python train.py --n_layer=8 --d_model=96 --n_head=3 --n_kv_head=3 --head_dim=32 --d_mlp=256 --vocab_size=2048 --activation="gelu" --norm="layernorm" --norm_place="pre" --norm_eps=1e-05 --positions="alibi" --qk_norm=false --attn_scale=0.177 --bias="all" --tie_embeddings=true --parallel_block=false --init="normal" --init_std_qkv=0.051 --init_std_o=0.0128 --init_std_up=0.051 --init_std_down=0.0128 --optimizer="adam_variant" --lr=0.00333 --beta1=0.95 --beta2=0.99 --weight_decay=0.077 --lr_head=0.0132 --warmup_steps=219 --schedule="wsd" --decay_fraction=1.0 --decay_shape="linear" --final_lr_fraction=0.05 --batch_tokens=[16384, 32768] --seq_len=1024 --doc_mask=true --z_loss=0.0001 --train_tokens=139200000 --steps=5842 --dataset="wikipedia_en"
Each number is 500 + 50 x the weight over its row's rms, rounded and kept within 0 to 999. Layers, rows and columns count from 0. Numbers have three digits each. The size before them is the row's rms in percent of the matrix's.

# v: layer 5 attention value, 96x96, rms 0.0867, rows 37-73, columns 0-95
# o: layer 5 attention output (transposed), 96x96, rms 0.0921, rows 37-73, columns 0-95
# q: layer 5 attention query, 96x96, rms 0.107, rows 64-95, columns 0-95
# k: layer 5 attention key, 96x96, rms 0.0994, rows 64-95, columns 0-95
v37 084:508598510402606466495467476536509487486538567395531532509464403522557450479402463460467556485498453502613449495520443427577513488444425483437479510460441512516536499470536534607469571461536502614447475498483521563474504484430483552467543445567476521511580510583541488560570428496529444514
o37 082:470595474419560402478443504490507505477477562440511538467472486459476442429484560568461462515445584541481489554513574447494470388521436566503554450573476518477527380563489492546457584544444477497568543439485478531467453479502505564497572469533525505413491569520495442503519614428600532435
v38 081:501530434480541509557515443453613441472471468460455478524519490480537497481510469487448505404505665483498446519568490470468457469523511523550526602480588560525433577478472437566476497552564505451465485525456488412484570564530430564402538454600433441461570487556492512482534543434436448521
o38 077:545535582507502506554581404504428513453525469427410421454488456505467545514478561541519518481471555526460441542482461501424584463516538455522521520507467431451438522526518497519451600561646586515437503517491468540530475449555481513484477527510438590498479390520454422550464566394536509580
v39 084:534515548485435482537578427560518510500462461573467483531439554475439514516511491467535526543478563488439479579596531362461560498473484463474451426496517497460434536454524504467491492482537472486429591530417514456577373614458530447584504512533494476538509505420532440427561516438601518567
o39 087:563507556496474527462592587517519557504521495535575488434429536591512544529467531498490549471530523545443438453618565540508438438536517438540482455412468496509429629505513454436444526453509488514450522489455551448565454567488581520460407492487497475434567433472448459421547448506577480582
v40 083:497481541515481476501463508523477502467571461504537481549479568619588568516562488436539541350501558491454409476514515529458508479482441556498494520499541430604471518380445494515510515402518466489517524552418497482465514588627511463516593485471454536497499467517449506525375494516396497456
o40 084:506424545537435510456503459590417504517553466446430507587491476495538500537428507508565517505552489456541539606513535534553542567559522453493579506480516443459462545529514500382458487478446472499643466530401454441471468554663459459503486477478513507511434490527453446513459547428487549570
v41 077:514456484475485459535468510544588494469413465522432512523485393477464493554593497543513538506473540494563452501458455551500501430506471626405570518404507491476532502467466450500549608560474528470424562417587523527490513498468530357408573532499516429529549485558445551470570511438494543503
o41 075:441470476500512402605488421451470584480478563431481472591457453462464492467496567518548533511473508456481490430426491529504522533504503478522655489527520596466557502501523443546443573485449585547409453525522600570541576493468573497505467477458502477500578485513382518516536455457489405504
v42 082:458441444558538538456511501466510508483542469432505434478541539485488545514460493474564513456535559467515496588422573487457459510449558547477536583467595468596563566569528478461450535505569509625600461522547581582522495536522448400400459539399486556432485500501456516518442515457513487420
o42 081:504455509478538461405452469506481497516477487425458502512447483478484387566472456491494504484420499407506520506428558487488540555445526519524471589505495361572484628482584462547502504426490595613543472510557511560477548556596560398469533473454512592525500471519572559488479532453488523490
v43 091:502465490473464567514462489463436550555645518520465611549625441458536496556538478420528544483543501474512610561496525439535452515444566483525559479520393514443513399531456587507435559510498455400502587507532492551419609487500517482498539562502524491478478502478485523478462444546438512500
o43 089:536501442475531590454427524557415444525555540542451498489589479433490555556532589481448497499555542484477559493463504505588424511447557521439525493434375578545462513460449508542501566474525602392565588541513437513444522491479499457563513496514502485479477572462576550474414477514440408497
v44 080:488456591504448451427482491476541419542531534487496409520493475614632444522458501516512507461565457471452505468466477466403519454488603358446457565522486465436395559517582533493534464551454422558511449503494526426519536528528534540493540561419529543522495504520563467525561555520487568510
o44 078:535557529536418497507521559527539426565540503467497443549462521593549510501448559438511472554401503547444464498481469415511526414511525359426460605540446420418513543503507493486526463514584443514517457497465567475508466571549469594497517464502580479531474551476514561482484608457469534396
v45 079:461418508499467523436522545549501539568587490520547443577497507461461492425574499512459440522551572533503494451462488520549599477499475421548515477403494509541507506640472483528450401548551452579425461577560525421509443563512494493474600505410456410547457457480467524518497447471505568438
o45 079:421384549487580453434489512495497526521454464581557436491521474455546531532617487468586577502519506520544456430482483474431566542570567474406483483506465475498476490591445446561460394546521560524436539561524460451502387590495499495478573512458458468525475472555488555464450525506604513526
v46 078:593501503510496444522459448459473533480459441515543516516442630549509542521424509522480596461495624525465521548553425441374483488467560540534550523415495511478477523476498402462475503508409523472497412543552466470420478510460552511554520508588404497533425469476529539581497468499470501380
o46 082:539532568468503440479454455546560398429586454465440461419449577473521513510508565521509608499515544451483586510582434525489476467564474423509601400439470524498520516513513472543552502468362453567492505498448472437480505522454473563521510597492468587571431496494497549555476447487481570511
v47 096:410495522467449535441423429507472480593470524520483463550558547612501495473544517496531492505519487509543434585490463455631594397506505542608405431442532458496561604507519465424479512464459557510464481492492529434452430517441464524501482505519570454474412488511516556540541608544482507481
o47 097:480292543491424447376426457509508521477469546573513456527429510515518612504591500491556548507547538475436445529543557512548527483519540563603465448518504468539534576500520481462544531503453504478494468468523504472577472470423443508527510419550542524515417465447539518520527507558466509406
v48 074:459487423403566474491455545478519513610578497547467466519596490481462531512512504609572479524482563460575506504497565483479566455487501496509514440504442536451493532451355516507484582647553487387532461485520505476513498489536525518455481350522445459428562543486507538460475520490552470469
o48 069:520570493414442497501528523509423549504534443523425484516552437455476493464528525562525462505510634418490439423464520512443592518483483567560410498534486518507560530452507506599471499530513510407493527429519458468587476437570546576550441491528453459430548543612499575489520548546406476567
v49 083:461475451514485499547577533562469456485517525422524520525550517334621518468492515581481475503473506508521524382495519479496480486557450508470488523538510504500501471495586455549466566468501434381406486520447565474485490408461461492536476516392483545439522516532465504607466462528347536532
o49 083:479576556406500501518550475504454514559524513438526556538467524466560449480547445555540434460496428555505538474440419482487426510556525514422463555492480528492518460484439516497458553606567423450515501444560544527485432453546567411573489415337526528554484457519582411548539502515497564518
v50 085:438569428384497581520509425543490482500427509491472452462420535576452468507572491502529524502550392523450525602509490497572428500523481602478525502601489488515444507571519453584542563507449413419503490558485457557485521472438589477504589530477577497491560481476468526481389510511473433500
o50 081:577494457568481502537508425626416565514446594520478605468503506486478517453484466451529485460459453533418522571490477502512457487562515482543545503473576459556523569410423481499532491456507488335583542454477490552575556510447529573492547486508457481574470539547432470461430507428549465530
v51 084:543549485394402545479641602436468554449446495556438536536546489465483507467548512556480519561488448505513487424496471474438459485482503528470434448512529547531555403406450527504455508449428480563563452517522426467559552553540440480501405525466460505460586503594525564529520494512580558465
o51 080:527542493547525488550495516510376509467496426553480614511490536465507524463429482494532512652579473434511536432528487538452496527400427564493507460563506481502447509470506471455510575585573539539436501553543438556417477518511516544493490541495517409460448412472480510497529350586525492458
v52 082:493414499596492510520525489462430445500459484456555502458526429537527514420430537389543478526474508528458490565503485539560557481476510378531509531491583593542536505544401431447571484604388546629451523579415484497452522449470548465476526478505506471428493510487523563469561508479536497449
o52 085:457481549476395466407465478476538436351547528383550442444461531550520484463524468474565573540536484546475500509530441526489584564453449405508451566488548513534483555554438499542550460582506466580535580540533410548524516475421505457486515450537517482467578552496492539483469563506522402491
v53 082:514568503509514493453535523544386566453530477440498488545447421616555503512496522491457505491546463516512474458474498443519414415438512430522537480535515455499473594599462449547563398487500494474486448467503442508425542521514416446599566476549597484545566489524440542461423508501470615418
o53 080:554418442571516518483453518493433579535473413497456504512500543571521466494516509465457480448560507563399523528548468482443521521436600479506611486454506585467506458519501473455557469520537490530547448479520403456419545450493511512490640462470537457522396552607414529482467541497617489485
v54 080:527522531592530510450470434440428507502473465575504522389538509439571594548476450578475575513564595534435507461486466455483543555522507626487543494466497564532586550488474585480556536434454485514474538518483498435509411466525462526488409484543508491595460471499448483475412515426517406439
o54 083:517517417452502494479539431433427583535467443507504503395508560507522476485432496515593615481505471535613537471475463548517520532562524515539469399397479520459518514519504463464574554481409530565484461473505564469466451483549488460507411627532520474568483444456537480569571535483483397440
v55 079:527489480518502464506570510573526471479516449560471441539457538512486456554517537469430540456454506488677463466552495579482579458441545503497560429387527507519478478359443558495499428493508499550482524500441488522518489438488511536533438470498600474545552493536462425590400533508442510614
o55 078:478471541552507389452585533555507573484541411560520566566542488489514475543503527463515523408446442387562495463500562534540518531484404417512535540533533603457396523492488505485453507475443414535509471472461509549429529464473424526539526500492578540473565436555503395503582558526414514487
v56 071:439543516491459452503514523462538574582519460459504566542496486451454453519477566433506554552443391583450476484531501468519608498433578480506551477512528465454493488528441555495505527566507492333534571528517561579489463499469509575610482447496470433452517389515473514439590462516579523532
o56 082:493493502460468528432475500526580484567530468536437475438508505458483548558549440483532596579506505575439484410514497452569488495524450525479498434466612486410445490561539438502431567488462503454446570569490440449482609414440465529512536480502500453437645509567498539492505432543588443502
v57 090:514547456430523437509438502498503481419508485515543480590578497535430607488445439553467495554488566506502449436489499566418557507560573568511537419446584432588376546464477574504486533508464443508483473548481563510395503509549548497511533539487513514475483518478397526497411478498621458544
o57 083:555514508537400474534500531511514482434536482539475555509478418466441484505471454518515475509537563416499483433394496525573515544532624508539427501472558516394432470527411484523512432515364396528532464428502577542529446507608572529566563513573502540502477426513466540533450495506541533537
v58 078:502592417485501423501558525448601425546561530431508566530549495554468495423446419490495517508479530490484527478502517607447463484517540570496486488442463470595557571530537551483470504492423439489444535497420523571522429544533568527576513475570421534476486456464531482453337542539489483428
o58 075:483553507532510421555442499410489492645488441500596457513435470482510478437435437578501489563554488458481447495559476519550555539525514535523522460487550441375406534416508443506566491467566512399572509519455492545485461463607487494555508540458477544546554471438503439479480569576560472531
v59 080:537511517507527511444454524466465412556446481545477557488532530517553595499535525640431472463498531488604540603538427469429488560491540483493479473514438612509492550525593429511455503470494427486455416491474526566528507414543528431558539491503539457594535528565493531431606411501467527505
o59 079:506561488494503498473502491463426532475496440448558479476464513504536421497520585544476616456414625447507587515536489569512439451542519469446519427512463527542558450493511542501527450575560516396393498504415602560477506418478634568527526472553447482508435545488503477495440469498489521428
v60 081:484478535502467440426556512560501574450468565473453464566446526432512427557534498579510551509381502503526437471485524485360548568522506464489561487572543498462485539439505512534454495476521463636446467578501538434525482448507494555385462469532568509504523512563560497440545502442480489363
o60 078:575590420504541517394556550532493450486483499429533453576504477533488485480498470562522569574443404493568457484525455475474518450459491510535473511450590550468453487551434517509504518537543553543458468447452545450521434511526547586486393497443519507487408420635476528500619453434475557506
v61 083:440471578498542531426537460599515538532567491524605536568371467446645480534458546506514465554468444544425467490509461514432540546533443473454427572536500538539505500453475520482510390535410459529556404483471454495480500502501546420479497499505518472462492511466518418540541441463505419596
o61 080:440565506563553489480545599546558549561514491397581467433491525546534541507474474448518541446500479595529571524428402491583513380508400476477424534626567434462548493532398449536425476549463447539479518539496457495455479530528523545491458574459478461481480497472423555516480484499491466490
v62 080:554514411449487470448480494416465516430559455505451479649462571593590614517514553493472488466535535498491468491558573503572523529503492456494499504579439454463530506499508544504623476458496458570510465403462541447462405500527390555511448537482533535533484471485560591499496437467535459445
o62 083:504553539512478495404455464463499555513506409533453550620499536522558495510480577504546469503548406471453491480535490508575502494518557498543434475537493472537490467490499599390569472403437637550465483542533454413445413395498500554475447561536586465501479542516491467516444498475556574442
v63 080:555502553435497464503527508539616459440501491461528499455507451532506450482514524611444502465444639489569541499455595471516474416500585473543483530492445571473520484610467409442476501577510508506537494504522485538541380427356504533421521450484488462465507503531517494461465455563588468515
o63 079:421511514485560428475537523474565444568423468521550479494524432547532425399505573599493461444495479419552458476444444466526592476473501444533494443531461457548459561502597447556475540616586566495427468481501491541490602442401535557535491510547462490524482477502472501488541496527597440553
q64 124:438622517599483455473493567573532391511524520500500514546557545385491525459572500480481519461536569595484576552518450472514496469388461599472490482513558477473507452534487512560517525429436540522570494403505472435442467515513456422465508493504451548474555504452548453410529541430451535586
k64 131:479564486452543592485443586541511407499567510508498461518597465427455561473577537587419494456440468529499547528570513493540423462530537479472478530449505424571432522585451535428505520505462420525441480426548422519560549550515477539508457472506477485498509499481548520534503588355458589447
q65 132:629554490524511525500576467501500495502544524483599470486456481496485520500471522554493545587554485472510541472523467452521475545487520481530505478479557400475484453517573618551561426593493521363500440457432544490406530573414485465475474420507463560469466442508653490491518473432442545513
k65 122:515444478471436506533554503479504453468521539450573434492546511583495462538494646524455486510547488497584538488556507506614518488524508419471453530610518452494466524475490626507424636434478509565526503512428500488476478518529587545509472425523433482486506498445544471468446397504431568409
q66 102:530542477557415488463529506569445378510480502510575509585556533469475515462469487510523540500554522662534588415475501538463467454458469463436543521542540439443502518502515526539533474536403494496570445513584475468518492471440476459549618461525471472481557481409542377469548517431490473577
k66 114:470566474461515556504489482472496435519597492596503423474561491547485525490558509539464451540398453542497611500501593456535484464594523515492554557452585417515456548503530517481463554528487348535389545508503435504544515530425455465469442492532487456439475521497553504504558519370477574472
q67 133:500480415485575448554482494489589452519554474478332522522475469473481527423510531533507545478549481546528473511518605598452391528490530410498541442453518479573559568490509485548491438567366406520542513507506438374489521463557466505447488504499533474543504494435511465503584485460468503467
k67 127:430506512558476525470451412540524442526574440478375523443536555405502529477579470525433477568493528572550507548525514498487442530511585495516562457488527446406560672518522496521502520475449432500431537421498402548389481529517461500459499501494554522475517492582554491506473525447554559535
q68 124:507431526506484488559536503532501584576557538452396427493486478455626506447426564536491555577438541454509464476583560422485479466505425562439461506504473455511399548507491433502577590508456573500529509432545532557453487460498471459483519528475586550456557497406554512499425445427439537499
k68 118:593481529484514494531510510623532546541440420435464514447532459510433527471547452444503531541453582505545499437561492485515582395517510423530454487562453500531467542472503525423513482479465583522634525470454576563490474475643441502489381547521490520545448509416490513433455489563474499501
q69 151:559526421473518423500553447536543508517560392523575510400522469486429569403541558579536507503558476525498541440368449456573481524459488491486490564509512489470442539438520469468522564528480592427505507585459570383506415488444492526560540485479500535578404527501467560501495455497449489526
k69 127:594532545524537471480458454525424525471616545550509459452502518494532520496515524508585494555418406520536566411430498471543430512392481408437459458524563424480461579533455484609481505440547574526388518497483552526570518563518508533541481482437467526536522532406422506529542455474518517446
q70 136:462533524467441485507440542571464551563516438542477508486475458429493502497522382478445621460472446446504500508578493425477461468432441468576481504382500442471488518510469529544540498508470570504503411493569522488465536491513619511488527571450517542521472558617501439606555437539615501445
k70 131:474484538524551433445534467454457537585530435439537444558420566529483561464555429581550516488467473470524478542581484561453506410416468491504452488561441614431429437554492569459521500551471519521547517511527491550502589404519478590460494546435457571501484496536502430619504490485509411482
q71 142:550531504532495582551525508451452429411531536385475438573540474473509466504388480488415603442497534501522494593502516610430465532525544522576507397543466463511535543561499460471403448544483502460457465549456452422581474537588501488537463483520560432553513553456484478493533405486467512470
k71 132:380586522537509576576559447505419555547477509461447495491425565417524521455440591446473421446526517516497497557461507563389579532538578509467590471470433464410505525445504548541554514549474497512450492458516476537487493563501479481534496526537476493426443493522500425478578435391558561532
q72 122:511500446606473492486449429400469440520480454477493451494425554508469477530543554532442508528557477551528490499525578459509603476453487383481507526484505521394568436560552471543388569457512508586528527519540474503417498384527616497479516524424490475516582561509545411462525486478457444512
k72 117:354507505513532515499440470483498558474545435474516461506505424557522502521496416625426574516461545520358534504529511495435529480477596485502456547478510501531497453549543449575535562555529507455389485558507493564398612536401442453517442541501477527454452503510533502506498560447448500534
q73 130:511589591411543555375524594528451450517505495465496549454642584495498577492410514504475512440475429533528455532475493481441512493583445475518507588496375492576427538454472396474478488464428519470507517486528506485526488495484482468542547554496474440570408548545472498498552496480555545460
k73 129:587593526529588569483581521481491474594479587524567535507427552503503484448462484476591542483543455523479453556438503480438484485504408462405560467461553545458489551502539441491552394501487484531454510529485507555492407427519406523447497532464482491482410498511447517562535554412481525631
q74 141:526513390446483482546587481411540476564462505595570520393506469505469377546499481545441478503510540455475501556561452455485533457509557513504564446530540467565545570508428506465492410508527516526459484517513540481611569580541450402476573462486406521554448496516546526522428429461456565528
k74 135:447467434445521482598574443484547468468542576525573474625467599492522319541518552518552436445559486469532481475558511512522451496464487516526526392520430472573539585468447497490486503425451587512515493476469569444457536515545540489504518430541463471497501531510492499500529391479559441471
q75 127:585537491509546489553477502378550591517405490339487585509468507575446436554488533508422443466571443516521475480446490529491512431511613535457476523548483520601513637461477455454485492456457491489513549474406537564464502564483461525487439477483523484480567511521547481446467507540453495445
k75 126:477485455481465618574480519534481533442500549528509559505445461520543451508398494517513435423456497566495495566453481450493493495462612494487521537449572481557622501404466428597522464472522482417617461525444602506454362526429508509493498458474535521524539518451569460488440536487536481515
q76 119:499543531556519582440493530489547508388485491439612539539472453534463497516474457594518450554575497476478460573516521465550539555477493508411490515434540483513400556535451545558541487479417508460500569416455509499419461517491514541489345499448557492406465506555494534496630490465428514538
k76 121:541567537485493628482465578498498501432578514483504477522551389531491530552495514545526541398470538554437500563475447539507499396568559523447468527564590462448494502475438468521470560475448516549552541547523506485364455485462506529535468354444482492540557454408485471461446524519499418497
q77 111:483512506562538495569505506491476473487490534603518497513537522456575521427523468538476619441447538387466418578511515528560575511489580509467520561583515485566529462567462455504524502524505531415583547399449445457463524540490450568509439523445550526480476430522406599590516440515573438486
k77 113:551558452454472415483475459650565452484489479496448513523568528451540517450509583487507538447576513485542525531434443522507562508525467511536523508555472590513487476510515525475472438411477596558575552408504521483482594499623520597487476502436483428477494439454456457477446487622569478479
q78 129:541414515493506494444505459507450553533472465490496437562552452492477426400517482498458513485544499599509536533440443612501502616439472505463571488570491407492376524449457376436543500574504531518464457562576443479596571503532454519528503489512508454514491526426449466559573464545456470552
k78 117:489507522501606521542436435462392501566526458576449491469490486520520506424511520491615433498434449529492577467472500532422487547563562559496587515459551368442456570470537540500524516552592475520388525486457496565578458483466450519503517494463457468509436559461462514512516465483621496421
q79 125:459452531494540509492501510489522499387525478535427570432475532596443512571474556491564483514396494553574558542458546480474458503541384493588477428479498501496527408340507531570523471566494391474462555474517565510551427490552472541521498516530480506461463453523467498442469508546491582398
k79 127:515490516583464502457522504459524493460462539417478609510544512481417430597458522474524492646545524488510513499518538412549425566472421474511497532476539474484557492504551512467478490556474366499412453537587434502504379503550507426461598482577546535477472506524477475455491618483520533517
q80 141:539573445483445512504532510465422487542395413609580517491567533577533515526475546495470556441504542518484499512489582403483458550566512433398538512518535494458498507445489484422455455564511593504500580578539471532489557386508470495436568525451480459575547466438463434536602494468535522470
k80 130:531569504548525496474550418414500398548505459555571503581570545595543436487516476510517545477466483528526610468508513432452516468573439556535534487524513475560533492475537484584486487468559497486400536458453524480410542479439472356435425524465497445509417494494440462468543564548483462597
q81 132:513456628560555506500484516537462572497511467430551472556527462502488557553427557507459408533466448527448588525539457440539473539530406565477551502542477447501470442385536483501450536563507574563474414524492461532512472490396504486506616517528478521483446455431403507593557462568477443496
k81 123:658512557550513470555480518492504573560436538495522435532550424601525487488398477405566455574476401509477554480550516480492541554500431568454593571520488412418446453488539519464434508539549522511472420470427528535520485487559539485449531523529478465540383527456497444528516525531464489502
q82 131:519517527540524492494526483514567456428542493507516589463496564588412532458467556489454459507437563490535521519408565546545511427566508505459527499447432514481534473544570471507535570512435559481478507522477607479549428408487426536432463541531371494501623508491438582483418508460412500419
k82 122:510576562546472534440472533496558497404463510506461590430520543525450455500458527516508520555395446503497488533437487397538399612517475402503535565528455509532568586485508499577466444503485537434483518510508566471423481601622498453514456480480545476500560502461399542497549587489475526554
q83 125:555453361559488545506494527503410514517493533517573416483475434497517499556450449561457548585572479434477534562432540499424593517489556475513485457577535544406463522509521450490524506430555516458469581535478488545429540531463565467497411507487519386495425515480470510489497561545449595598
k83 130:478441515440539528437543486535467595481490505503604498512491509550476493599550474486463544379573579477451540510379479540447587478510532502440425488478516483494453460362497530595554572488538613525558479464488482466480547521384502451478488477554456484517502508419495475503540450601534491483
q84 129:550443469522480548485403566527476476569458444401473469591508518479499501496464505533487458557500499505574533472412431494501436440505481445480461409488586596504503615473473562542492476471520553519567582589453497584560493410426499448512487504469403552524523493549538375500501596510463515508
k84 135:475398497562508564532511510456561549537466496503513473603561573546483595500472384475437517444442397497552500529394497477516477459479475502524474521463515509501478452429538442573513572445516452488508515519428475478526468523401472455449437553619526512632597506445509522493507522423518550440
q85 132:451510568534557496502432442467548441408460473557548585452480547565463442533573532506437517491440444500426500457564576468441540495530542523421578500434483435578523471450487512503533557609563478509584466409524527415520527511586509465484588522535413434465512526527461499463562550558507425530
k85 127:501546498518513507455507429480539476379587523530519522571556488511475485513449548572478493629443470487435500577545500442485464529588504569469527501521493560532571576502458424396485426513566523465439481482540511535339482455494529554514568488442482483404537520596490474481454563539478423514
q86 128:451503450478474387501467582448432594453446535487498518598501561477482451559524598436546423522527593559528542415484500459545546482561485507492442512517435452508425505528439428442510590423479459569463530542510550552450482483520499481444493497549582474499476514586608474443435430462512561513
k86 124:481514494497521560494456622461386545493456505513484517448386444516495433566502479498576517488494602533467468439559515426486553429549455448517466482434460396584528413506512472535489444480489442477469464598540585555550486431459485460545524578544545472469523516442614540551444557476459483508
q87 142:416543429496483473517468495510518456434421420456482581451575574523445455527479485550479517475501486457670508519624510498424535492460489456563494476548497445517598506583479551508598499543540503490510582517474414533494477494503511396506481516489415546508577498476525500422538550589508481415
k87 136:356505465439395515495513452509586521495542512512472555567468598452488473464448499640424530552472454520586508543459480526550466543463525453491508470528474502550575500436487488386519486528559473526485471532515417462454534478513533477503490605515442505655471487507544449520514615490465489510
q88 122:459476422565478419528526438444530585543470552446451453509516500496450432491530573403563469511495460534538597538502420554547535436511493575528479611498471430528515414558578538464411460501488503436587374452485569477534514543442472464587469527494474564513512530501484435446503515545486426463
k88 114:435439450521445501575393469574437568579489549534510471428491470456530435461510548543510452516450487449465510452547500471587515524472483469482560610463481480457479459522473563501535491486536455461530430576484510530577492565528524654625591513509500478531430528570462460502466506378505504460
q89 145:560398486578587536537508481519462552446526438482565548514441411502609472517430412524497601572525454512515439640537553466495474495459443484487535527474528471440452506505501559519431429483383459502509454398524567500541496477429561569500516521517540483496560488482493438556443471515482538424
k89 138:511503488572490566483544393512449599441475392411512449481564428585474425533519403559471451502455528541452524557524563508505490431547517528538544535558521496465447472485588520518500537562404464568577539499513524548485505523496474489415521360457535515523425458486446423507472421487560499525
q90 130:463563585514492498504572450454538584481436426428509601496527445486480563465462498507462440577527568488524442511541474396519489506408551521421479521473494574529523593482507500380544570564510541568496538419448548511539480554489453483490431478451450591555554572464430497502466429502471418464
k90 124:505621518461485538609480515530441541436499495556514498479529476485524516466452506554593487490359439513497495571548414521488445454447560471480429460520511519476505474516420337511531507487584543478595554504479594470458512510554504466485479448402479519639445543499476508492461522452516464490
q91 114:464419504483557539510498477511523459476505529541491432473530431500493539495577404492559465520545450458390524514565514547453540569446566356499487436521442553502490506441535502555467535534521488429496399442512508468439493586489589450439486514494379438483502630579578447471523463494491445524
k91 120:436436493491557502460520465534459450426565475526517403450459516515488581508549552544469489495528485452398399554570478585464508441476536459427484480512499544391517458493525448545563500632527612498543490505557458511388511503419530562515492478470403507514555528558519548529462415444515444465
q92 141:507379451577587456605494486515524410516520477492452486453476557534558453408413504572568515499494505417469456545558595509526560522503483438407539544504473458492480524532589422512454559551510513430487598583471488534501542425514482552496493579537532455511596511534464543459435511434469508458
k92 141:446484497551462493437501406638538515492485388484476501497503477503508536447542476471430567566503526508484540478492472482489496562561524394503569449584459481539547542440551432546480489515482618490565511508456521537413561496548466503493437579513545510491547467406366527444525511619536489567
q93 135:456481429400481595504427516567557470543516536446533498445439496476555458565568392528520423550527449486465513513534553483483404474492605523424551557406444540538534527491457564485528418496447445605553512478512557560551510514487421435469544489552488425554550501466492556521553500586472540480
k93 128:528363518469449604453543470437628489500489532542562516525566498463549473523551452510474456479421504518484408464511514506441428501556499537518567449564541559473571529488423469431529480460430488482618575438553523448393480492477497433429558437500518508502574492549517519551505418545510478550
q94 112:504473581489527583507526524469468512485489489494504485465538384535464509496592518532580595502473532540564515576462491389479540601462467429525484531479621517500469508464550606511535478401496364549455602441477526407468452472509522468485520547525539500466477412488485488538414435526477557508
k94 119:577485474632577506483516444445546502469467423447518535489577477496402401524529529507562512514583573562533566480507538501590521523433526556482430540519552453555457418534509465409460518452507405515438550457592476444512483501448493450476570384580568499514486461456561506479465488473495529484
q95 124:463509631529559506474514469511536561478448482472548447469455526489528543484543487480527534577445547504512409554464574535471492479481542597425372566463496560514424499421414513482532537424553491410526531463544461476493518462569527471458505582499599404423464526454498447477445533598553464539
k95 115:562540482559619581424462525485470533429504496582520523502563450464475518534581450428493495526479527526408506547438475552418538426542596561479395487504536595528525450546538426493519412547554432473585516489510527579534426491465429507562531472449488514531475474549476455457506532578454422507
v64 116:546490480429455584528508525438564482493486493457503502469573550476542464516516454554478384479460475497547547430579560559443562565507414445415446475450590469502519426445461406576473538563487521462465408427570485528528584476562471567590460436548537535500456486479445467532532533544497556568
o64 132:455561520466408558633473478503504497410538392556516486545519433413487475512501469544520401520478453467509518519565544458459506438474428467539408565544584569485466491478556445515422492590505526461423524534490515558545391512511471496632511485531542474503506558558483445487479494552464579460
v65 124:474417541512473501564498479637435463425496539443456481538455534518544429622615501506505617485519419497535521527555475481511432447477451441486484531438601586528511590472419475492450400569486435583487453549434505527487512504470488491498497526425471461455441502446475534464520464527470541541
o65 134:512444509550459459439566591519472431456546535465483465515465539421505465534483553537483691421509386533384508521541505512545548500556460475513516555496507544558504555527424526483461458512503499479416482544513496586492494623431477520494518486414467513460444513464545462394566531505549531457
v66 117:561537492475505490600399436478628452459487433544552511484513483482508467550578570502517551431494602500569499538506522508414489499462574415562517496493510493515415508530565416434540540454511543434492405476493478508584465501492556560442503443579549434514409503512529497488587497502421494595
o66 123:453550600546481560450505563490498516477546520484463439444537473518489537576534581550542487452427500543582402526515457501457551427463528384547525457430534513484587514433540466447422530523550477486428464490455482589609569424472555543460512519598445574550429457506444479502453462465461510487
v67 122:549525605518483464529451433516507479505489494560530512484436489499451461495510475475412430484542491502596494496539509445529598460564465495460472450480589493369475508519441475472535443559504503410534589523449497437454551599529466466561572508591512493596486488386612463493456544473581450529
o67 126:499457551518515523611554443484561515461462500601488432477461456496482550471520600444597485448586537502490465454510525484492450436524524392574440489496475497446434542604570405523488447476412495470463527506586529463485502482483451596521529516483446458412465493494503471524612571529550436573
v68 123:524493535495532510464485505528554478570475449509552473560518491419523566483562503645570500410455487500561460490482400444550572427484525510516518498457525480447590496418618529546439448583515482562403421425409543432507543425584456427507497466514523534465477500555514542446503493519464453533
o68 123:375532480507572457499548574435424563493482451500526408546471455540515508536572576584494585468486515432450507564465427511486562561452537541477520419552489529461558572484532463539427506462521431462418527496500540496485414415588494493527431457449537504408493473593499566535466525510481591479
v69 108:487510390524496476532546570526466451466530506482441518530401566525603503561517498548582453494445461461484574412523448570422459484545527522497428535551466536397566497547549451508507569497425452414533550455459457446499530428517474552438535420543575535436459552432561542508531587538512448481
o69 113:523442477554425477527517471460458512499530495475572527573505510551415457406547488578480467478514455555515489467551358505537383484524535469540465588587515508609566486372472473554513528507530496435466548477497499495505523466608436513500462544476565448519458545499504512514624428465480488409
v70 121:502549474478441502434435554442538532543540512496499452506494416494577439544562496485526507581486498505578470526458419563541487508521530533480511377470487480472506545506660496541451521431529521607492565482608508516511478558553493509480450570553413439510480459522576407415448612527484525510
o70 120:509603476557530456534471578379538494462504441505595442500507418492485669473483592511498408579422502499521409522488605479510466515525519578485578500478496426435464445437557480506517535474444484464544479509489519502566434547496458473542510440506471566520499427537520534469565512505511405482
v71 113:500501526584546533562463444555465539550540570495503530463581450453535463495489513549490514498535436477484463453573467478495411548505539417547537474469408574497456431435471527503451553469407510400380479436501574473496494412444465597563506525566476446615518554552523415523467505549514543550
o71 121:531538455465514491574487535449543540529515525436498437470573586492509483536533526476421467447468554460512525462511440469580482525487537466501611489493509569587509422522458535451450575516545473436513488430442541519457475464388476450600507586561460460486460530436570400569516549621447492411
v72 107:581487548523400439455524568408562503457505519483453471460565434526564440516489461457436510486533591436539506514512565476353434538571547475505493511501532489522470533572552455526610503605508499532430541564467536523544434609491482560577465542419501514507460540496528507481438486492478436423
o72 109:484575512560472464492489524529541465498488475463522491499426542570605380516444548508466457513549507392542501463545494467491488521502517333517461506443483529525410466429557517553569422511546625563489456498567506577555483528533516548510440411472472499595519431447567451549521518466506459543
v73 130:520461545403553450484509476541578489537480536466452595475458482618464491413510561571517484486463496498559516541530493495498527447516467630486462553454480530436500519436528455481366457540566465449499528572569538520580499526419426583479421504563457486501499502527574479450537427544492556602
o73 132:552545533403538457527549523502506437532433488427468527482457478546487503458604520645485568487484481468450395532491506541427528411471386512513515441564487491521509501572578448537538551477580529435427454459479498464532530600479451492514515512595533493420514437552578429459533460568499492538